config.toml
hidden_size = 640
num_key_value_heads = 5
intermediate_size = 2560
vocab_size = 50257
norm_place = "pre"
attn_scale = 0.221
extras = ["some layers without attention", "local attention windows", "shifted keys", "gated attention", "a norm on each head", "value embeddings", "hashed n-gram embeddings", "an embedding shortcut", "learned residual scales", "skips across layers", "capped logits"]
optimizer = "muon_variant"
lr_mult_down = 0.7
lr_head = 0.0106
schedule = "wsd"
final_lr_fraction = 0.05
Each number is 200 + 30 x the weight over its row's rms, rounded and kept within 0 to 999. Layers, rows and columns count from 0. The size before them is the row's rms in percent of the matrix's.

# layer 3 MLP up, 2560x640, rms 0.101, rows 1716-1741, columns 64-127
107,222,201,199,203,213,207,198,194,192,236,186,208,212,191,157,166,202,172,206,197,213,211,228,212,135,211,191,159,248,248,209,203,128,215,238,226,208,236,257,262,207,166,219,174,256,178,235,249,161,186,188,211,175,220,195,217,243,196,227,187,205,184,166,196
097,241,188,196,236,255,242,208,215,172,187,162,217,219,194,237,164,238,183,173,232,192,136,178,189,114,206,192,274,238,242,195,147,167,211,202,210,212,219,249,225,171,181,202,257,211,124,185,173,170,200,161,196,185,183,166,219,270,215,146,198,223,258,183,225
095,263,227,212,185,248,205,177,171,188,190,174,202,151,178,238,204,246,151,250,195,225,203,142,184,220,178,183,166,262,172,171,210,213,183,214,143,177,174,230,179,166,234,225,122,179,185,146,96,165,234,213,187,234,192,206,218,162,145,195,216,174,215,244,191
092,186,193,167,168,225,186,152,188,200,214,167,197,181,224,234,162,208,196,180,283,144,254,240,209,205,209,175,203,178,191,210,184,170,142,214,193,238,165,194,192,144,208,229,184,182,254,211,180,244,202,173,200,189,235,207,221,165,182,201,189,229,246,244,202
101,209,219,221,192,228,193,218,216,206,211,195,206,228,129,201,163,186,175,177,190,221,212,220,220,194,182,202,178,156,246,185,227,175,168,177,176,192,191,213,181,183,177,179,220,187,159,159,223,176,194,177,171,210,216,215,184,259,266,180,187,214,226,155,177
100,209,202,208,183,148,202,206,206,165,162,253,224,193,133,211,255,201,204,148,207,223,158,185,209,201,169,172,230,163,178,214,181,195,184,229,242,255,218,163,176,256,175,241,231,249,217,145,188,172,131,148,183,218,135,179,233,167,224,247,154,185,226,217,204
103,228,227,214,184,185,141,218,196,188,204,217,178,191,217,169,195,239,252,229,187,190,207,161,234,218,183,264,188,154,228,144,177,192,184,197,169,206,184,222,197,186,220,123,158,184,223,170,179,207,161,199,199,191,191,198,199,210,217,193,199,184,159,163,215
104,158,185,150,165,209,220,198,222,177,181,222,209,225,229,146,209,195,182,195,189,218,195,173,195,191,221,226,151,159,208,209,234,174,170,182,250,252,177,225,227,191,166,203,246,227,204,210,165,194,231,112,252,148,215,194,188,190,172,166,190,220,210,200,167
114,264,230,155,192,205,112,250,198,228,242,187,175,180,210,200,194,257,271,158,201,235,186,164,154,246,210,132,204,144,158,232,204,251,192,234,165,238,204,243,173,192,218,156,207,122,204,174,221,197,206,177,242,166,209,229,182,220,178,217,187,215,221,174,166
109,202,204,252,154,191,169,227,177,231,212,184,168,189,122,193,229,219,185,163,177,225,275,151,209,220,249,230,265,227,133,212,238,280,203,214,198,172,189,207,241,187,219,209,229,220,225,164,187,168,254,242,151,242,238,173,208,178,187,153,223,255,203,159,206
101,269,180,186,223,209,257,177,212,171,258,250,144,218,224,130,231,246,191,218,160,204,190,179,184,232,124,214,161,194,193,206,197,182,207,217,230,193,219,213,133,210,186,184,205,210,168,187,229,202,239,180,164,123,189,209,196,219,207,209,229,200,205,205,210
113,182,146,204,188,133,156,219,101,190,182,156,181,234,136,155,200,167,193,172,179,226,220,235,220,207,159,180,178,158,197,173,197,246,140,171,177,198,194,234,145,198,180,224,201,250,132,168,168,212,169,229,257,194,191,205,223,213,151,164,229,208,153,249,153
107,221,216,214,208,258,160,249,228,228,212,203,226,220,184,160,231,169,229,176,173,216,194,214,220,183,180,214,225,230,208,195,214,195,183,199,179,233,252,208,205,205,201,241,207,201,218,205,156,232,201,212,170,185,206,213,225,147,200,246,240,210,198,247,193
098,234,192,194,207,171,192,216,210,182,246,195,196,207,182,192,195,207,215,191,201,177,186,126,238,155,234,203,242,183,226,194,241,210,156,222,170,165,169,232,250,168,266,142,137,174,235,193,151,177,189,161,161,185,194,209,268,207,216,192,181,195,193,270,239
102,190,182,158,157,192,226,153,250,266,212,232,185,262,191,162,229,242,169,187,271,155,160,217,205,198,213,180,219,230,229,209,153,190,208,197,185,215,174,149,183,195,214,213,221,185,205,146,198,184,220,203,207,219,204,140,223,196,204,153,210,241,208,163,197
104,215,155,188,245,220,192,231,219,196,228,193,237,211,189,219,164,277,227,162,171,240,184,206,168,207,173,227,197,194,270,237,188,161,175,257,180,254,218,207,156,216,222,176,234,239,172,188,192,217,185,202,243,163,182,217,204,216,175,183,206,213,203,218,204
099,187,216,240,198,159,237,221,198,240,251,205,209,184,163,146,218,189,178,211,258,233,168,212,223,199,175,211,198,191,198,168,227,218,131,162,253,240,192,202,242,200,185,230,205,221,198,255,160,195,185,194,225,184,211,179,210,238,247,216,197,199,147,129,210
096,250,203,235,214,232,192,153,226,137,184,182,202,159,189,216,182,164,173,155,178,187,179,213,203,194,195,235,199,218,202,145,189,183,164,230,123,176,269,189,203,198,155,221,204,214,193,172,154,201,157,220,202,204,203,153,239,238,159,205,214,154,223,216,200
099,203,143,155,150,217,229,173,152,191,151,204,281,201,205,233,163,177,124,198,178,200,204,166,207,207,136,174,201,172,161,165,187,184,194,238,190,192,248,194,196,150,175,187,226,182,177,224,196,167,256,183,256,232,219,193,214,187,208,212,202,201,213,192,188
098,208,258,200,142,244,201,210,219,253,180,187,283,219,162,177,198,157,223,205,153,198,239,214,206,205,191,189,204,240,216,173,172,135,114,250,218,244,232,177,207,205,254,189,160,208,179,222,146,187,215,163,209,178,195,192,170,231,160,218,211,229,181,182,250
102,194,222,174,216,215,249,199,177,202,246,195,137,215,193,171,211,166,213,201,269,192,191,220,237,208,216,290,239,186,133,129,182,212,183,165,208,235,199,185,199,224,215,206,209,190,168,149,217,221,241,198,168,174,239,224,150,211,174,180,155,173,212,247,134
096,193,213,242,202,216,182,189,204,146,257,221,187,208,183,176,211,203,216,178,213,157,226,215,167,218,201,182,228,181,184,115,236,215,200,162,128,196,177,266,266,232,243,184,215,242,163,189,208,124,157,180,200,206,225,279,214,215,211,216,164,204,244,171,187
112,212,197,205,205,220,241,228,180,166,173,198,170,265,160,231,197,135,262,221,185,142,173,221,210,185,197,201,241,162,140,238,193,210,194,177,182,180,237,219,222,194,224,265,193,200,190,196,223,212,214,182,252,250,206,199,142,204,237,222,189,184,171,201,146
103,230,191,288,211,183,241,152,239,256,139,185,272,154,230,247,222,186,209,262,193,256,233,143,187,176,186,245,205,247,198,203,209,202,213,193,184,148,177,204,170,132,208,197,152,265,177,269,200,197,194,228,235,226,250,154,218,221,176,184,182,185,195,198,159
102,229,186,205,211,211,203,201,188,219,215,160,152,230,202,242,201,186,205,260,221,181,260,224,194,194,164,163,209,229,215,204,191,218,194,188,140,211,178,246,194,166,185,195,196,163,167,179,234,195,148,228,251,184,198,229,235,218,158,224,226,174,207,257,243
096,215,208,199,181,220,198,222,197,184,188,222,232,216,217,185,242,193,217,239,237,180,254,213,191,191,261,158,264,198,194,225,209,240,250,205,173,216,228,184,214,165,181,247,197,189,238,211,191,195,163,186,173,189,168,128,198,194,229,191,178,216,232,213,241
# layer 3 MLP down (transposed), 2560x640, rms 0.0353, rows 1716-1740, columns 64-127
103,172,226,153,162,211,210,220,207,220,196,167,231,200,195,228,179,164,186,257,177,173,198,263,179,246,199,200,223,236,202,146,202,223,211,154,232,211,134,216,231,205,187,207,222,221,189,258,221,171,219,200,257,213,172,239,194,218,206,216,226,239,184,168,235
104,221,239,223,220,234,188,222,210,236,188,213,188,197,143,162,223,129,247,202,216,225,244,195,187,197,194,140,219,135,195,232,218,208,209,156,166,162,173,195,235,210,192,167,223,235,170,195,166,227,195,157,221,196,138,202,205,171,199,156,200,186,137,179,241
100,216,187,216,198,225,212,196,241,167,289,197,164,149,138,196,211,173,197,206,173,189,227,235,243,224,201,190,211,209,161,166,197,241,187,166,137,172,213,199,251,156,208,167,154,215,205,185,256,196,223,230,179,202,234,183,222,232,235,189,171,212,187,202,232
093,232,214,192,236,159,269,224,179,150,204,192,183,230,225,251,249,182,193,201,125,217,237,191,190,245,169,173,165,241,143,188,194,196,145,199,257,227,171,218,208,149,138,217,194,158,223,173,245,239,198,208,262,167,196,195,173,179,215,231,188,214,157,202,161
100,200,226,218,221,189,177,213,210,211,213,179,175,207,181,174,210,172,218,208,173,217,243,211,174,171,119,151,206,163,172,174,144,183,214,197,140,222,193,220,185,179,257,201,221,173,202,210,208,158,215,178,157,201,232,192,193,192,219,189,195,209,183,205,255
100,174,180,141,158,176,221,195,136,215,237,212,179,225,168,142,212,240,192,194,257,247,187,213,210,190,204,146,206,199,229,170,204,238,195,209,221,223,210,162,181,232,193,205,171,199,182,216,222,219,195,224,233,217,250,202,194,170,245,211,221,114,184,166,210
104,221,184,214,199,251,213,232,193,225,232,224,198,187,200,238,157,238,192,193,233,226,217,201,150,162,131,179,178,178,176,203,181,197,200,196,203,174,213,204,191,196,222,210,150,188,250,222,174,211,190,199,178,260,169,219,222,217,203,225,166,187,185,158,149
104,154,162,192,193,216,152,182,161,176,213,184,219,184,182,243,210,176,210,214,255,203,183,176,185,204,193,208,162,185,236,146,192,175,184,219,191,222,218,224,202,214,180,181,155,191,188,198,222,185,214,201,201,216,186,248,153,197,227,219,228,228,173,163,237
105,200,216,196,165,260,163,203,232,158,238,222,172,198,186,220,167,246,195,210,195,208,199,142,210,188,259,198,228,128,244,208,181,224,188,217,235,174,211,261,220,231,162,236,164,157,206,205,202,215,158,272,222,233,236,153,223,188,156,234,173,204,229,174,191
103,200,203,251,208,183,164,231,204,265,225,186,175,226,214,246,172,206,173,188,242,184,227,170,229,229,270,230,205,197,146,222,231,189,215,242,225,143,210,214,183,193,220,166,226,193,176,172,178,163,163,249,206,221,229,218,190,212,160,203,191,238,197,176,164
098,223,173,200,190,194,223,212,205,125,205,204,144,245,210,154,214,169,179,239,190,169,213,219,149,207,212,223,169,152,192,222,218,241,198,209,202,193,167,184,202,210,238,156,239,263,167,224,193,198,237,184,193,214,182,199,270,212,176,181,196,233,175,163,142
104,185,237,212,207,187,185,236,222,198,172,219,203,147,199,207,203,179,237,178,221,253,221,219,191,113,240,188,203,154,266,213,225,210,196,154,142,214,225,215,191,182,172,244,200,195,169,174,193,227,218,252,167,185,246,231,226,233,178,172,230,186,212,226,158
108,152,171,177,192,200,181,182,195,164,196,186,160,256,185,191,171,246,180,269,152,212,222,196,190,217,172,130,168,184,177,220,190,238,173,182,174,249,156,172,253,158,194,197,158,207,222,155,244,177,171,171,232,225,174,227,210,196,147,198,209,242,226,186,212
098,180,198,223,190,155,219,217,188,174,208,188,173,185,246,201,192,193,199,214,190,176,165,164,213,210,207,230,223,218,233,238,173,204,196,189,161,190,133,207,239,229,185,183,156,232,239,205,245,149,130,187,162,192,202,188,192,214,263,150,161,206,195,181,106
102,179,155,246,224,226,184,231,178,190,197,194,157,192,236,184,219,172,204,219,230,202,232,202,242,134,230,205,213,185,189,220,207,200,258,221,194,137,152,173,188,179,180,163,176,197,118,172,177,192,185,224,204,177,148,188,231,226,222,176,191,252,217,192,198
097,165,235,157,206,205,259,196,215,127,193,222,205,170,248,197,175,188,198,218,210,197,207,158,221,158,219,191,177,134,201,189,161,158,153,203,221,188,183,166,187,181,216,261,187,200,165,189,214,133,198,179,223,215,176,199,225,164,169,230,215,175,152,177,177
101,168,220,141,137,217,207,163,165,204,227,191,199,241,182,257,198,191,172,188,196,192,214,172,207,216,212,202,248,200,186,190,186,176,178,211,221,145,199,170,182,234,203,201,140,178,157,205,120,149,189,149,179,215,233,198,233,254,173,210,196,201,170,220,173
101,191,190,146,162,191,215,154,167,217,170,235,178,208,241,141,144,222,202,157,194,214,226,156,226,173,229,245,176,235,158,264,223,166,186,203,184,171,240,176,122,243,232,201,209,185,199,208,148,233,174,212,199,172,198,160,222,189,166,156,237,264,142,233,260
100,190,213,228,183,177,211,192,221,160,150,138,202,201,245,190,214,206,196,224,189,159,154,180,126,148,224,236,242,189,149,238,228,190,231,211,144,164,237,208,223,181,162,196,204,250,201,117,297,176,230,211,183,242,161,177,247,188,204,230,187,225,179,214,181
102,197,200,220,202,204,199,201,190,173,190,152,235,234,218,221,175,183,215,145,173,218,235,184,229,244,150,227,226,192,205,231,248,181,164,194,233,124,201,153,161,173,179,249,261,193,203,175,259,237,241,168,236,190,267,195,188,225,232,206,211,216,206,192,204
101,175,171,160,196,204,165,192,219,226,193,255,251,219,224,179,203,177,222,180,258,242,189,253,178,181,143,147,221,147,234,193,215,185,238,162,214,174,179,175,165,223,169,178,164,229,170,177,174,213,198,167,159,208,164,204,210,169,190,209,171,220,161,174,209
104,172,229,207,175,188,224,127,242,206,234,236,166,203,270,175,188,173,212,253,206,225,197,212,181,234,187,171,167,218,224,239,213,189,227,242,226,233,190,141,226,176,192,178,185,200,180,199,189,222,242,176,160,240,168,219,153,204,248,246,216,196,235,154,224
103,178,193,184,193,220,172,220,236,192,219,196,151,205,230,203,194,143,180,148,234,210,222,197,226,195,176,197,207,287,197,199,204,205,199,227,226,245,205,212,153,171,194,174,169,141,199,231,190,202,196,185,218,248,203,167,192,224,183,149,123,237,190,179,205
098,168,172,239,225,175,200,257,206,217,132,185,201,190,234,235,232,171,207,236,201,182,150,235,204,180,190,245,187,206,187,241,198,159,185,187,170,158,167,216,210,179,192,189,235,207,214,178,209,195,158,194,155,210,207,151,218,190,189,125,170,151,179,216,257
099,247,243,223,234,167,157,217,251,146,182,229,160,173,180,216,186,199,155,151,262,213,222,147,178,164,186,228,174,187,186,186,178,189,217,176,200,151,234,211,178,194,167,189,203,228,105,199,188,190,228,179,183,247,225,194,199,238,153,163,192,187,232,211,173